Weights of a small transformer language model.
Size: width 64, 2 heads of 32, 1.44M parameters.
Architecture: RMSNorm before each block, normalized queries and keys, capped logits.
Training: a variant of Adam for these matrices, 107M tokens, 3272 steps.
Each number is 128 + 32 x the weight over its row's rms, rounded and kept within 0 to 255. Layers, rows and columns count from 0. Numbers have three digits each. The size before them is the row's rms in percent of the matrix's.

# layer 2 MLP up, 256x64, rms 0.185, rows 122-228, columns 0-63
092:105142161066128146132122115191135157101183108143099164152116122121139142122082102179115093131185176121147125108129140160119129140065118093117060071132112222103120146113116149165050117130145140
096:115117128123115099152115101141063132110159071153150123178135187149137158125111138125168150088134210160110123124083095172172121173148125124067108148066074160155131130140108166168102078181128102
089:053146141120110125136116104163066080134174099145105138142151164088079124206096078157051104098087115158147113131160126106132159151137171092131095114152156119141092094195103113158148125120167133
109:116101134148181103122133131157052109098116102165160132198139089115144166133136139105149116092155136089174106134054162087106055149136123134148120082100109145164115044157133172164170125135125110
104:100137131135188110108123173159061083113163122143141111173198131104097076100126119162111185166167101099151136086080130090130138189064156114134101113131104125143119119105186156144162093088131163
080:131113137146179124111143159189062136146097097106100126190126113159148119203109137137128183143112139096185171179171111142127135134079140130145150142125094134162025127130140150133159124077085140
126:063100114153188168163093138150130138083121094147123123178123132179114107165144094093125174063120133131095100131062040120154070141127115080155142121109106146128110121166175151126139186125110153
097:076122117124128117129037103125115146166061095133158126151065107151123060147121114088125108172104138159144141117150089099156124111121115124172156103044137136157051141164137153093142134184136135
099:135123165112137167126086067166152099096079097105068097149120120154093126153162048115068127158155129151147177138077098128154142161128151126170089058144132127098101092149155119130136164122166187
112:135096183107131087079079115176148102109127122120145192126140150096051092187109180118116173170167137124133167091116096097119118139144108090145160056133119133123077100123169151181124143162162133
092:139105179121184097164153108129099153099132096150174162147160164162141091141135121144099136160160067090230101142120124111136109138121098078127175118057146116077113154138116170168157085153138152
082:013132126072095149148067087102083154125137104098171111140139136106062107106123129160167193097085152125138133163104116133128141139098164122129139099103146215166119147115099150146128104123132135
113:134136116116195102102113142135116102164086132141100127135181153173144095108125144111106131188159136120167149164114082161100098147067107123152142130038133152161124054135163188153079089155103097
101:088093122117171132157181188109130064122108101077158125155179088147115105110142097086082124156140100151169122066146121082143141141040128117115121133073117155122092118075145155165126121098157165
092:065186173152081109156123110232127172142129089065089154114063116104135131144087105151145134093140145131142151137121104115118157121114147077139150119146108180123099084084149104124084142153087155
101:130150155180131098109125141135124130153144080165087153182133148141070070145120124146075133108078174033104143156131119159135113154140146145165181105131095151176109110090124195148137139184086140
116:110118156154159103157107163145111081144104070136136146137116204152121142165104119056117139168158125142219133089125048136147056121120144145162088096149127118127090096124150179154138123136157160
113:146140163130129079115107210163026141146108108166085163157158125112116081152114140091069134157121131170137157143103091140195120181115118131125086117100108116122102151118118128199142094160147150
107:099132096119168114113130100119118152172118113133122129148145081163060142087068088144112147195145096072113113172135087097131038128136181087148139173098103149191089123173150112129134133160116106
106:119067175151204134117102140119112088101189067112120171176150109153098128097120114185153145141130091149114121170114126143131133193097146124180060118112145113100100129147186170175121150170134140
113:094111133088144149098154150135098085108083060131051147128129139182134077137185149153095118177121191152154109131092137083161139117122138082146111114078113162145121082138122191177084117105098140
100:098113185138119127156098137150086110095119086153090136105138168144125105128165156119095169187128170064192139150117066143170094150125180145160116119068134174183114147122137116151132055088104134
075:067121118101098149115090169091158149133142161142132137102116089079111128100135041144122143106146151145127105106086160135058099098103146102121144083106108205134130171132125137123099129117116237
115:129119173086106134130105106084091102082145113162143110222079179147145137106101113135160150144118179181120198128094104112159133144135145072126092157138069115128102124109167193149111117165089119
108:098119171123186137115096072160114067116108070169122121169110088158133146145105133153121113202113112157163104180147079083198088150143094125129061089110119129112123089118147166151144176124125139
093:095111108129153089140119101169112073115181110120112152176102163188106104178078145143115164136086183093138140156066099114106121147137066153127157153083120123192113119164183178155118150118096101
085:126055139147152054118073116138096128104127115111108108160181133115125102142130095119089118166116143182158105119071124104087132118163147099131183129135075109174073118212170176136091092115141130
101:139116123110192152118096114140136143139101098128097136152124143149113091085133059174076156190072189143153178108086081171176106138158129113105137101066140170181120164115137128135103122173088152
119:129131138091112154135076133182076099110123077094111129133146106158066099080154034120102135173131115165107164107133124091142065148104149098112121106057116132136112077152185146145144160145132171
082:145137181103132164113098140076114145097170035115084154132121104177112103135132131112132144128135148166132111105083137116137123139154173133098076101094141228144090103140089128168117052162154138
088:091087195125145127163065118130130116104124103098119110121153115161183115124148107149140144143137123081195141068108129112120105124153069141155168044088103196090119085132146160130121097082108173
104:142126177160147123158117142153142136062106110117116156179102182204089099148092109131115195165141090103183123097170162137159089118099137080139174077129088092120111128145170126139101108181110165
099:098126159143159140117140148122102114069179087149090122142102163115138156088138091161139146137073176125131105180135135187123156120080153135128043095097092153192135144065150156139137108100142197
130:139152162082121140131112142128134107153161039111095142141119169117164146103101100158136153137207095180099204166142065135141146154121106107161148110066081155111113088136161175158098094140132119
093:078123122180126082043150180176120084076130132123167149113116161163057132153089126099113161105107136103152132129130081116118124112159123147147109094133080143129099108036107136145127165150105183
120:124119160095142073144129104132082079155167117155105141141084117187124138136138106085118095110138137144194156107058072091147094140098105129147057147124105131088069143115131145165154078202116146
109:111043145177183116113161176146097091149120144197078131148130141138142066127094133100125111189137182132115174089070105147140119140121121107105093094102123123117126112134215132127094114150085135
106:111111157101188122127116159117062142148140154076112112156151156134100102136087114109127114199096116115204101093123096176140104200104149156106115134073105173106143096142183180129146105135183108
092:134142181169209096150113141134076160104140088122164119187167159169070148160115081153137186152100112122120136132086133165082132164145161095152184101137124131089082109125145137111129202120141141
090:061145185087148157119126120146142134103187137151109110145115111118099122088160103131064112124146118182121174083074063137142116142128083113135131134137127208139141071123117165108116117176108208
107:079120153088107148152128088113121134120152050166132139117140134165148151157199068185097140124135188105126123088071121076147091154121159146139128139079088166144127082103109169146152092192136137
111:125087192066126091141095160164132132127122099177168172166119155188145133157046120085171140122183178169128190119124089099132107158167117158123106133130132170116101135095134168146089104136145121
107:127158136068106117095192179151135115119112094126097161144107141103092122143148069135140147168202115162106179110150112067162094130115113147151097105077153128123097062144198158138169180116136135
109:085124088137123107091135118144129121137170083159089157125131148104133097164076123161099150127145120164103177150118074130132164108080095147070170113092041212155130076106112171137122141156100163
088:147136102169184102102162101107151151123186082153129164184144141158106108150059099134092132098102146146134185140086143171140119141134172139134158122133064173152105062089132167153156107146058147
110:149164185157120097134152165138113075127181111086066182149139081190167098094150119144085187119093117151144146096129076079172134162098127131126090102152136131127047136149150121137128116163114158
094:127111112173166120173121107179129128079092129156104155130119110201109107112134075182151141118175102139122105093117135165159111157108162112170094106146123177102106073109185093163186151168060108
097:109088171153209113137147155103092084075169092079137132170168151145124107152089060167120213126131100159114134149163155126119087139098162114140101147133116136158084113179137136146126153095097175
100:079118117130171091161128177124114157146119119154151123210142086107159127160116170164086106153150125146124166119092133085121102187162187141151153130069118132143110138223154159167183098132137117
110:140130130132122148184146160093113087114145082100107130178127127150104148136127081100076175144211099137138202118077093135141097163187074116153089130105091156091099079103166135109156134173111147
095:075107170145120083085129159119106163100141130092086165153214134154164135125127102106097119144092149153126183109125092179096143128144146137114147112136058144119091127130201101129100112178132211
085:122136165098094171142115099158105085086129111115131160124157111105100113164163125128120113195187116137132164079118084086124128144071157107162150147142157179116102123069103185190077099121161192
093:106101086135167077125103124160105092070116160156141142140117082156083111118126107143075130135123112199127224111132093101116119147155111114179167130105134172169097095122156200130176100142154160
098:087063124138213057105061148156139155174164097119163142155155110150096078159155143102153117148118113113143128086132097104159088154116176082150095087102121112111104148084136168141141128164172145
097:125174162139184131121137110145122126129141096104036173135176121094133087141132107151165130125165092066137127098142092110132121186144124116158172117118108164130140146124234154181075165153119136
093:110072158129158135064087143174058159148157079169091102139177140085157092138115129130108143171175162201168138095141084114130114136161089120173091088124092153131136126139103154114086130165156138
097:070160150102132149151119125124122067137088107094179155154175112114105179172065114115160109147169116160115130184147129044099148151165071131133118104117062148113094147146108127118123139094063106
100:119158157109184147086153157177118136109088124126133119151156158144083159109179131085142102156155124099121127151126127156082085127119126071130134106132091125078107094151145171238042133161147123
088:089132162132099154073114144128115149111158084167115125108174175134066123132174141116152144127189147132110101164116092181096128139124133143164089127113135172113081161109124127242092112195117141
088:099145201121173158169098154137088105150088121094126173157116081160162101168160111149124168098110089139190181062107133171134099133107162137134153082135114158105103124119077113162146064126124087
092:121069142056176116082078187078115112098117139123135143139107102166150068108127106140115199142112183148157195106122093136137071126126097154206134123108167161166127098129100128132130131124147120
072:097090100106160161176167147040008130163122105135147143146119141104132149134092127156119124106123137075109106117114131153165139140155130128186123115116178150164130142101085178178161155101116094
089:070104093059120110106158144134089141125109112122113168112087173184163162106130099131111128094098180110129138112168088181137095107165113114117114117047154116168115066115161199168146115143164122
088:114136093124200063130087141149072118144091101077093138153114177173124136126103140155172139190095163122132162126103096163076137173113082154168120133087148122148117056134125163155136173132097091
078:108127111137127068083154096090100076086088092147159144188122159119131126133096133160122166169149100099172171168064127074129111143120159102202098135134106167164123173068116181145131132094120128
096:121136142110132087094161120105094145157156074073101147134114163103056137143094110121104145168213130070098147101137101113135118115091082087174089148130104146092129067110148125124129210135159163
107:121141168155112095119099138170098092131112085103128120145115144142120134163137107122117124104173087138156183088113144122208148138123161135219093105097145137111071083137179213152150162106163171
100:130066192107121142071170119138085119133091103090075147177142089161155104109147153119132150103117190178161126128145064098164104126085087160113094142095146142142085136104148189145104134130189131
094:101167138146164098164086125159124095183091074133099138114112098122133115103146092101097093144194110151191161049099115092163116117140105136108134090100076147167090142168182116138152110083111175
089:144186130117213117161107107163117150097152111095052150135184113111130089089113150106116116163122141106162086175155164171092109184170115122090104102099118133103112128193142161189128137115094149
104:136125123086143077127128149144114134101148132143152135149131146167151069102119061213093196126089166139197163188074130164134161087107141111098133132081123154180114109076127142143173119122132125
093:123099141151170140113073140129124166144123160141091105111092075159133150075084111095053123121126133182125140141077106107145148149049165148162077155119096146142137116142172181154166058171127120
110:128111129157120136144081074128126162150104128078142162134145115194129114145105099147127151114119115054156128169117117165150099160147108087144116083086150199124110121143200176223094131099108093
109:113085136110121131140117102134081143108100120159121191169141136094119097090085045201137143119182122135109162137087110077103171139104176117103094125124128151130116104075188153165185074098121135
113:145120127177148102141111088175087131141130086127097148165163130173102160078135122186146178123128159127188129168134185121131087147151167127107116071122100160111122068158125194178125119183088171
097:118154156143167129184150147192132132116120086097090195131162168121117096144110100140136123159146160078119121085154128200094150227112160087111160105109098148113119144112157121148068113162163157
037:100150158120123099080116106108087115112162088155088184152131155153080085128091077148098167154129143095163137168111118125177101152104138125139112105104084200163052094122165170199102136140121143
102:142086164165155116144088148150099129081143112125114203158137157157131071127114105136124124144206149165140173078177082156152086145124109110071148041099133165131111074127122132132137094149156149
090:044119145129133106080148160064073103142146100141083145152102142116099131076108092131086128107087197063154182130111122086127100116108117126159151066101145144088126094086132138130078123108094142
088:058191183119153080113108144162117145122135126134171136099104124163117090111059146121059110203091137096134148091142136157147126164152095107146146098114092188132053152100111105171146127122137137
086:118084122104099120123169112138129110113125161114147194141154134118072101166120109128181114094210123111168088125150086097175132117099143080176096099167115143152082078095168120144137057182133095
101:116153170096140092145127139114083074087122154172122192155177064152104175181120107177098114111177128147104115123097088106162114174085102120137074115121143121189114106164116176166179114127114139
095:049112162115203063104087155151086145098163111123066095141136095123088160053112133134097178092190117142101137125119092099103134139111172144115134121080073156156132108151121134150139112138140146
108:104088102083126143197195164092091097147169060145116113131134113125153155166134114122098132189114108174118154176112126148155116143171172111131150114072116154133103080090160174181137083109103092
097:154136165061121145150140090081126132082173109153153168138102172164135053070115105122114165142112146139171139097151136158146179156122166113170100082103148176165106119080139103171120070167121159
106:109138148154140094159080168081146107096138134172074171175147162156172140156153124138064145151140140161152146105165105080165092123137124117197117088138124113097061092171186141138122090096131177
107:146131133147108092084093118144106130122136133074101163220137149071117119141102142101102156164122097113161115186147163168162098163114144103130119069121067124081092166207129152147129084165100115
077:110133132117133148181118130124126057133104092113089128159104112154180051172152086172094119150096131095173150169125107130162124159106155152113140167122099200201114141124113159174117151169067109
109:109122147153153122106163153158138144079107109182146168152102163188073143201148120139111144113195122116163122188085069065168095173094127119152126129127110143133136174102126133153087134091110184
091:156101145107156137137083123133088089180124091146149154145198140087068117185132167106146106129148137131144160091104067130172124144165156135182155085112102108142079065143143162158115098184170161
106:141129206176088078159128173164115110116123084138119117175133128163116205179171157171120159101106122134168147131127139113140160179125184161159081144113075141125118099141178172128131090111082109
109:105108167162105125097113116121119131144080109094137185164127162138059083174048152127117137147146127143157135084133065077217133131156123084140129155127136135102110129118165176167160084146130176
090:113127147136121067105135108147111127014107123084137118144049134157110158136155143126157120158124149116132170147134051149140100103142061118117150134131082163101123138072105158132059155162152105
081:121082126117182116136142097149082065111175076132115206140167161118081122181142120138133118092077135118111109111137092117079130179155121130146170127074143137135058139123166161171151070116159148
106:145144157144150159094089134183130148210108130188131120181167114176094102149073118122108206119121170105119100150070144128101166142062150116157121126084144155162115094178131146141115139152086132
106:122109165131174136106069174163109129123167083114127095139123153145162141187099099169060153124130103160112139106156144096126103151089110155148103095116156142155070112139199166169120054184165143
104:125078135132131100115106133103114084068165125172103167176164165169080113172141124155116188145155118151141155124074117060103090186081185155134079111130101142112111146085155183117121138149160136
100:123102125089099104161136093125143123102149054137096150162101147105124125147116056157102149105192173188107144132076164098136167124122080076122070116117148153179090073142137111135179164158134158
089:154133175145134108153102153155084128121132136129103098153084148148123057142100059147126177149111130199200194125153116080132092168077145107136159139126115174128118158106187127143108180149107162
086:148118125158139078086070094110106143123125103166108159153103154135093147105082121158096130147125158168119170157090142106096164117090079092084092088105073171135120081164185094100065169093113160
099:135143167046134094126101129138144133102145111188074153141139097146120144126075144149099196168142136153135190115166063108123131178120164131110137116118099155103078157132133190176156089079163099
113:140080146123149082073101096173121154101091135120070172147131112134135150123109080105120157110089148146146103212091138123153117138161146078109077114125063134122132086178174177151068157144109160
088:081093130154148137123113204124126083133091131188135102135108072190092117116086125173118141171125108174145155194132122128127123177136087174199146100160067124127090108178148103114136155129103126
094:127111130113138156142106086094136151083186114130143133123112153091132169161133144152124124092080171124122204131076080162127116126059153110149077144098086164187093157117196122131134073158098179
106:086132168093136123063109126129134151129108057192140148155129174114139104100184124158126167204132142089111084156113143078101173113128121117129164077131124177108106139134191164178156127154154164
090:088082126120138124132137144092118047092135138124184149152148173116120163110072126107082092121131114156088149154086066146169124156135098107148086095090116149102087161188159178140159131076084090
103:078159190131126126096115153177102133084117067160109148125137101151122111140134143174086144181143154123131121093172093122160111184133132123126161099146130113114131134124159209160142089239165135
# layer 2 MLP down (transposed), 256x64, rms 0.174, rows 122-228, columns 0-63
098:129091135176135141083153103142118091171144080113113066122165167077133138125138172133137182163121083142125090108066155159131145089117072102090128162127135155128140116166053177170146100114063119
099:129166071127092097114140107172158095152077139190124092125108085101131175114148124121137138096133122133174115086080144136116157134095081063103092199110116094110149103126220095108090117142149096
086:141161110106155155145159140111145139139160147085125087035096143103134195113157097139184114107157162098115093119149128094090138143098126179096058147114099139112187191093128089151142158169127168
111:146080142141124149129113193159146092167164132142097104096168146107130183157102140065154106163126096171132132140074135123169069149147155134128190112137066132133098076096159090140151166065171113
105:088120190106116144072126146117129150159084104129123091098087206190111167127123106084133119080128190122143069126096133158127158123113151101121080127109099162133113105158048099132087104149144077
084:097142128149125154115148163170084127114166200182156115055140118109136106167183170111140115144083080147150112117106145092096071103117169159106160150086145186142159139147058110082142163121142111
122:192165072103143117115129078125129163150140124118170120189157075102100104104147121088130111153141186084119190090115120132128117116129121221133160151143172057109076091141161140116115129106159118
096:135111127062147153109150121137081187107142073076102151142137097142076094085112095181147088090165113126118120206152170139109132140085133064122164155125092119147127105133163129148113182059120140
101:128106141144145118110063167122149153092102140062134104139133147092141080071172124169139135146127150153185093161099077165071104121111172161126106142091145115128171156183045106143129135065136124
107:053141125132156158113172090148137122164185081134099078090111130096137168135168152149151114129123173138114115157088148155066123082077150143116046116137056130148109111150089142166122140140075107
095:105145128143091142089128136123181151091190109098111086180041099128150121158120117100162145106113129159143171161140149136099149142153102241117118097137120146178106123158090159118086170147101156
084:158136126156153132167078095139154130083125161133137108077094117128076124139117131181107065111154115123163145120112083130113159090105153104148103161130093044082201171123158113110122107106168208
102:150191136101122140093112187140107102117125150162097085097116159157146143097112126130129102168113106084087082125163112152142191081190029081132122089077113119143128147110126146112111177075133144
100:167127151117098120144114142158183092112127108151137146136190144085124120084120145076134090077105096126163111148149132102150190088115186138098183136197101155135177174083101156114097134114164061
097:093135133093167120144185135172084129163188117118109124131134139157128182126135099140168132037144157213157117138146090130122127159141161090161104119123059144115108156151087145115143088160113200
102:097089087166125101124143144177085149095094100171157144078098110151105138081089062139158124131135093152092132136141127155166184086133062116168158161141113077116161136127103075076085136077117110
118:167152091106162103116100124175154170130076177135136144178192150086122124113083129140110160129160102149034145168126101141131113156154087190077142143120133158129125125150112113122158123185103056
111:086111161102114093100121113147159111196144160085146160093106089177150100059074139169165154112130133119127108121151118114141153123149159121095141137169146171096127053134110154127127220152117191
099:141075135104123174097095150105120140171160093120092187090140099114124131154139125119134114095142187171175137096086094134112112132128195055168066116146156169133099122157083195143120094126100169
107:080100104143108133155151099126150128101114094100166128102090069059145107083112122157117089100158116172126160176121159099101181082153041081112128145087121161122145087193130097151128165153117110
112:177073136080134175147122129096106106117118126089150218097106119147090115143112133085115124150147088146172133126178101080141090192130116077123156172114124076082114131117157168194162153149099131
106:136078148128123119160126084151051127045137170158184129037164131110103085102143095118083136128164112119166098130119116107172133096104121105148160139155137160154135105146123157144183090135080087
074:168145136108181126197140078138128094131117127126111156172150148191181118190114217083143149112155106097105170139128094118127169188135133189115116127126149134121091104117092156146137082101151081
115:120091089126134150104110112134098154138119143130151135181129161149145160135141165116228121140087213177153094128107103105089122173121177133161110122127115143155113067121220104175139140146112165
101:100149087118114131139126117087101089151116117136082101107137155194118112128154110128140063175145129152184093121162181147148126121147076094152198174165079089118124122131078091134091190113096185
088:139147117167129198123130174156114136132136170134116060092101143091160126095104124077128083150125110123125080198124123162132159107098095153109144169171151090149088155180171104071080179120083108
084:097137128083124189096193165148139096152184191115105129076108155167137183085108080107151080146170121096106077135164117144119093076143168102152121133114170191142136170130110141113149134146090132
092:126098130078126169163125072119129161070137102116057150101131143114122143113094154117092068123111124112117073123149111140197096131087127105125196131168147054090127110114121190159157183101149133
120:183048083128083118125135138143132103099105141160152117083144101176132108148148059091150112085141137109101135154210142093161135115154162124120129139138116046132109180126095094152123063160128102
090:166120150113104175143138093106175169166127196124100103138100124108105162103136123094151132110135078138161148098070161159060076098141160143082152131138199106128163116127079080108178110103152079
086:087104167127092144135107089086173110091189117168112115074138166074105159120095105104099096113135098088084125132149124082150144131128122092108172159129103121124175191174101141074173136193171142
103:156159157143157148164143108146095114083173160097138141169145091106113123157152171111139168137174118134151153124164125126140068121145211098122158124093081110134176149197104136114163146147211070
101:153123072150104096121153144147100179157099148162137089118135117106130113142109157167116120144151153135131111104170154131122067141099066168136224121163179122115084082206158145107098132127069090
124:091127141129149145128187166143048158101101100160107137138053166191119088165150157062119103128114085119152107118143166110097145115085151137062122169134121123168087149118148122119155201115148117
091:178121134078193167185108147150144180161110104109102152160125084126188108097135105146136101100130158135159125097184123069158148141100167165141137209087135143086167090126111157165120097129157104
118:150131109079099161095110141179114088127090143139114115165081205158093123054039121109128111127089138155141088103102153128087113158109060092081090135115170151109138084111138104110151137130097133
114:179115097138140119160148157124120097118091175117090180133134110081185070151161153140110129102162121161125123128082096080111142194121210052110110136157159106159115125124183158164177120134125104
110:177130089121156095144103107210159121146133130156148076138054157094100120113146130115150154131126174179091159174191120148141120050122139151134116139142055160137144185108116107180127112127097137
091:116134149112135128113110127139131160111143156180142134079115155177165148136167116122161075055108119119153047163121100100125112096118135191155129131106109137191118198126150170146026123133148115
087:140118112166118109106133109109182119093103128099184122127123112140166175136161160139152172117080075100125128087180158126140097137153015142164180139105129119138123119158150132099080099085051128
104:124141084127146124164116123113190152121161163103190091132125110165157163134119062145126142084081125062091145018122082078141121104131159129117182146152138091099151140134123099113168123137160106
108:157134103103090157080134135125142146037158088149123082110104144182083084134070131164135172164154125139108136147135124092124104155117149090115172174125148181145106130088113062115141133116213141
107:116132121064126119129154104147134063102071091143129138130093154104117171110123053082186100145105118117137090128184184092111162146150130171153159113102129108108097103170127117086111190145056105
108:145174106076112196119184073125160141095129145139177118091119086149102114092127125099171140117125157167149156143142127125099127172107075167088141175127100137173146137153100104109150206125047103
092:087153152153096100093143101138123095120105149107122087107062120148177140091058153125143151187122080070130116186162120148125164079138093119135153117110159094164150171182138113071125124086081091
114:157135115154126153145123091124145144135154060126142159171101112181097095151141079150136098163113070087149131085102128080126131082070182073095131118126073087128105119105186097091165105077136172
092:090144115120122072139107094135102137130128154132115184117112162156138186171105089112136113130161112117115067109092158096224084127150150106115183098158201128156131087099067100075118142148128107
093:133161148101068124084119101115094163139119129152153124117148122091110085134122164121062144187171121087097133127133134149096113129190103085125158093034076130131159155107193075097105149134151090
103:087130123141143170075130133141172132131101068140108108125044137079209099135188113147087091197125127103073138145145109137118138067115111085145132134153086108131161162097118133149086164145118163
116:122111119167123086131163125155084128122149105134151125123134153155038140124103129063095117143200071114148083116148179119143105063092081162146148159136123140114092160069160126123179189158127109
097:120154152055151135095156165101129112133090220120143118129144132159087135130166103109099146135106095091140143144112058086103093100174112091109070148076098149092093193092155095104129147111155108
083:124172086140100123140139168135185132151134148099108090147090136101142137114106099152160214090098108140135164130147157181105131103069108206147144134131107123100113109163104099071085142056069143
091:121101135141145129092171061112114130160176114135155103063168178110125114097059174132117148110111138101088078179085172186117189137160134140116132151125118136159146109082088105118120144181071149
097:122131120109139147097108127135164105120127107086141110131088169189165148103061097126114130134113138169108121119070167132091163099097120046094105154147145092122098108108020104086088100094112162
103:147120160136173072125087142100138093136052155100158106132121111157156157149152113100098137118068122147100160124106155075157148112071071089145150160099164156153174131164150167095076078070147143
093:080174094123132108184117124136112115118158122136188107154086117151133099079088118144113091147156123033108133174079176133165214194157125113118122140104085131103152152155120108089149130104118155
091:108137131106161105143092182121165152163077187139117152160126140114165086166206098154090096130092116142148167115120141129138113125109114129159081095152159132102217124154164156159155044145165123
099:127143085109109165116155155119152086160157072165143132166098169154171081155084157088140150146166153155181170097115076143095107161126139151148109116096139159140145176157073059136142075096098087
090:153197066154122090153135114115099108177125136125144065138117108149145150132138148100118154090047136135103147138134078159106220115122138112121156129135161089152200128109103102095108165090076094
090:086129124134052108119125078155160155136173111104195146129148152124139192107136125150178095156123072116130155148169167151084146090171107085101163142075118144103155168171097089110177155114084125
088:106170121153119158137136108163164141103170101138121165132137128105147163099085112130110145087043138109085035117119120185148146117119154111099115146138134155109085147221101165118128117162066171
080:167144136143086076093084133218191140101199177106074079133149110111101133159119137126158127092133150119146147107085094132144150145069143121104124135151079148081121095107178108093076141131121148
088:155162123175148149087184125119162104106115161140151113125095058054132146162110118159147090124087068109100096132099191102109156071124081173141118109161130173108127140076121121133135151138060159
086:100115083169101203121082126162123110127089185163163095090126144135120138089087097158147064094111087091132068122158113135129169091123144123127129123159181128145119112197189090091129151100099117
084:147118133125129166152093098095152162141153153058097137077076114074119181112060150119107096073172149116136066112118148188147131095068128141108110137116132113050096124166099094144122124149137101
101:108142087207130166154118160140140121145164141091162124105081149147123101189130116136074139120150144094063156121134088101141032105134142189155146057163134114164120132126179152111158134140106105
114:104038126136151151110151143172193166103110084083149124196112113102119123140170106122177112149116163155154115121115150146124167095141108143076049144125097132137141126143070149148111108049098135
104:150109121120117151149124100158110123088109047155087132104053118122090103159109086134158131034163068076144110121140153113202145136071094155125145155167133088144108161133123121101099130144158116
091:165137122177118140150151072132117130124107112151171090132104152121128157128115181092143106104111124179095139135106094117173109083231061192106139138109142123130077199112110063134103124131103148
084:130134103098172154107107169128173126164094174166176075143128144119114051141130132111133172116083138120125166106140117107106104150084045204110115067149153149147157169116175147136099101094108156
097:174159137136096142146123100143154171144212118097081180119133142095095116140079179088134126150147122135101148109078109084117145146166152181069151141167105125130115102145102144133156074226130117
095:134118126111158139123136100168143136070137202104182164132138108118033122143101154166087151129197109126093050170091107111136146148101154097125113128160106109108121143124123121140200091111175098
109:104152184101136098137132102144108146173100129071136134167139115202142120101117192151125119174160085170098114078110190079102077119102150125132126074132132162143139144129178132045173142114137108
102:134169160141102177159075124109121164145136151056107172176104214122176121117074129098130133094101154121114144108182106124146150124102092117163093126163124158119166071149166152113141129161091059
119:133151158198100111153129121131133110159125135122114170107114119188128112131157113095135137134065081161161185098084085098129120099129151037093136078125173125113159089084177153123167134192122097
096:152062164104134091183086118102139134104127149088066154181121098102141107110128114195124128060098139076055127170133120137113106082104139102104127097167156067168137149131108125093082134094122127
032:090112210174083128083109078143089083092120168120161118146138105116168098126081072125163140112121048103151060104123144120170170164161123156126145143115104078147137154145152093118113100137109092
102:138165088133114152090101110115127115155128130134150150149187091129099122097145199200125081112186115124165190126048090118182113175097156191098165133138147109116126084129127139153137122083163127
095:105148122101128142122055128130148090073123147184135121165123145129113137234122084178156109141138102138083125106158146119106116149123162101187103132153169149182113144143122085095074109062173130
090:118117129072165201163128113136187099150124118129093091102135081096158161103131084088129115099155121140139116146101123198126092124141136102087051229098107132138147153119116134137130129186089150
085:122081115118144108152115115092147098121117124206101141122121125128148130123095106114111146130122171096121119159172126102155140046064151238146123128109101151136167137101073121090122163122051085
106:183107135159064060147167140159162125084144194119124130145133170107155114171187113142118162143093100095120168110108084080116145123147113058113155127157136115139145113146179144090168191152111088
099:136123130040078182115167046133109139165110085168100153088164142100108138054131101161168134154107115110113132186114109124152135113150137089125154150096171165096119104153075109099161151163121116
110:138104164129117142130140145163131128156166115099097100114158154147126181136130148136114106109096129128165072070170178133145081175193093106171102108115090170040108125062163178138169097135140154
093:119135123148154084139105113091147094071197154128136165148137089125103140175105126118109136036090132142154132065133092103146124107109199090077148122175140109121096084109119150164170069134126083
105:128131179152088168143133081122174117118156133144090084183103133086073113172132101101094131165143112145118153110126117077151097113108147106156096135146105131110149152206140093165097148197106218
104:144150073116168164052136139101186076103117153136112144125101122085132149068134138130113118117114212167154109109146129080082123171153133143132143122149122106159102139181159108078086127091083065
083:164138171079113173127126066145085135174103116104150135118130111108077150103109130129149142155106108122087170048089156077095147125103131103087152178194087126100125130162114104039118123113159112
109:102192128099121072130132147126158151153134096161168162136111061113111110140135091133099169161099167188133169121103133124135208139109148190086132128078093153102167063128098105161146165117122082
092:144106099118121159155173104123130118146150158120104119070112120111146167088072106121137137137185118108094081158094156168054105060135131182103071113112070146158115142154061121120135203137122138
105:099131152135111122149054194125097183097109136113121105183140112138107162164209149132109149127093063130128120117122147123167155149197195140135152143089162152108140101111164135140196152089117100
104:125144142107096121147116084120166109142114153110167112128090143181084076124143118078101174139157144175183108156162154136100111133132175233105118102140087131163099165067116099165084110109152169
089:088141133104133172181161153133105115213165058130137141157149129135117134147103103141168094143141104122156154096087142143141064206120171144159079092169113120190099104155118173156169141133104128
093:131139073098118155113122102105175120129173149106121116077076128120108184153127154088173117133137106163118161160101175138136161106151158232106189101149111108086177165137104067133144090133145157
106:145165135086149097114134169113101152073132125090088191103077117139074120213131075176135057104167133166134130110160173112122144102132150057135114116148126129153159081101145147108158114141159100
113:121134131105066153130105173086109085132096150117184067129119159122138148178109155102117135146095179126128131121035101157110123152046081211153137098127152099147112107112157115134145122162104098
102:054181130149080114159167085142125130137146090037086121129109069131148112118089128155139130156121211100129142161174123128152134061121139105153173114123145143145161128101120074150127147114076157
099:199159098163139167118103165140134088158115157175131171148158149183130160148129078114103123116086073102111137071107159124121152118115079090110089115119162120171148154142199131089188070107146136
092:152186123172101100094139057104105158132148135116081153122088117094137070093125129096169159109095107103162190130180093123158153137115118126114125111202133147154111160126098109101095115045175098
085:169178116137118148170123153118136219162135137128156112112138120102136150127187140132164113101085112111132089160061181120142167171100073205098122174150159106121100140119088148100152062115131111
099:107120129166121155087132106109142103084149159139110137052136105105134163156109113164130144133156101036142107137140114133172143188168059121169153121135160181136171104037137090128104138088148139
104:134113116103111155143160094108135117168158142176150133085165111072161137089113081149151148123114160129148147153164129172146167146175127150119206158140148164130218102163131129069165100197168120
086:160087160105129153156116143123151186111107172088147144135143164092116074155153137137088151129110126139119083122102153117179117166149177072082102102136144117090135215143081131118186077114184082
093:129185118109128098132105094117150136099165079142133104113156089118143128145150172109105112075057141135136147165127103160113094143141061173090101082102161115196111189115084062129134113152130061
109:096184119142106135121201142139162161069146174151100109177158134134154091179116082140135098066140154175143071130136118120119090116193135096161168164106112119162116113106134144114112183133116201
096:174144155116166106134117106156121112131127120073132103119206168158089019112097073110116109098158140108131183087130161160131083105113126055161126160154143167133109154152129113109117184143130135
107:170103140158162108151119156129107129093135100079102132140100042093122124120128151078112139093130167106183148135123074093097158140087216189128142124106081175114115155107136157120162141194101105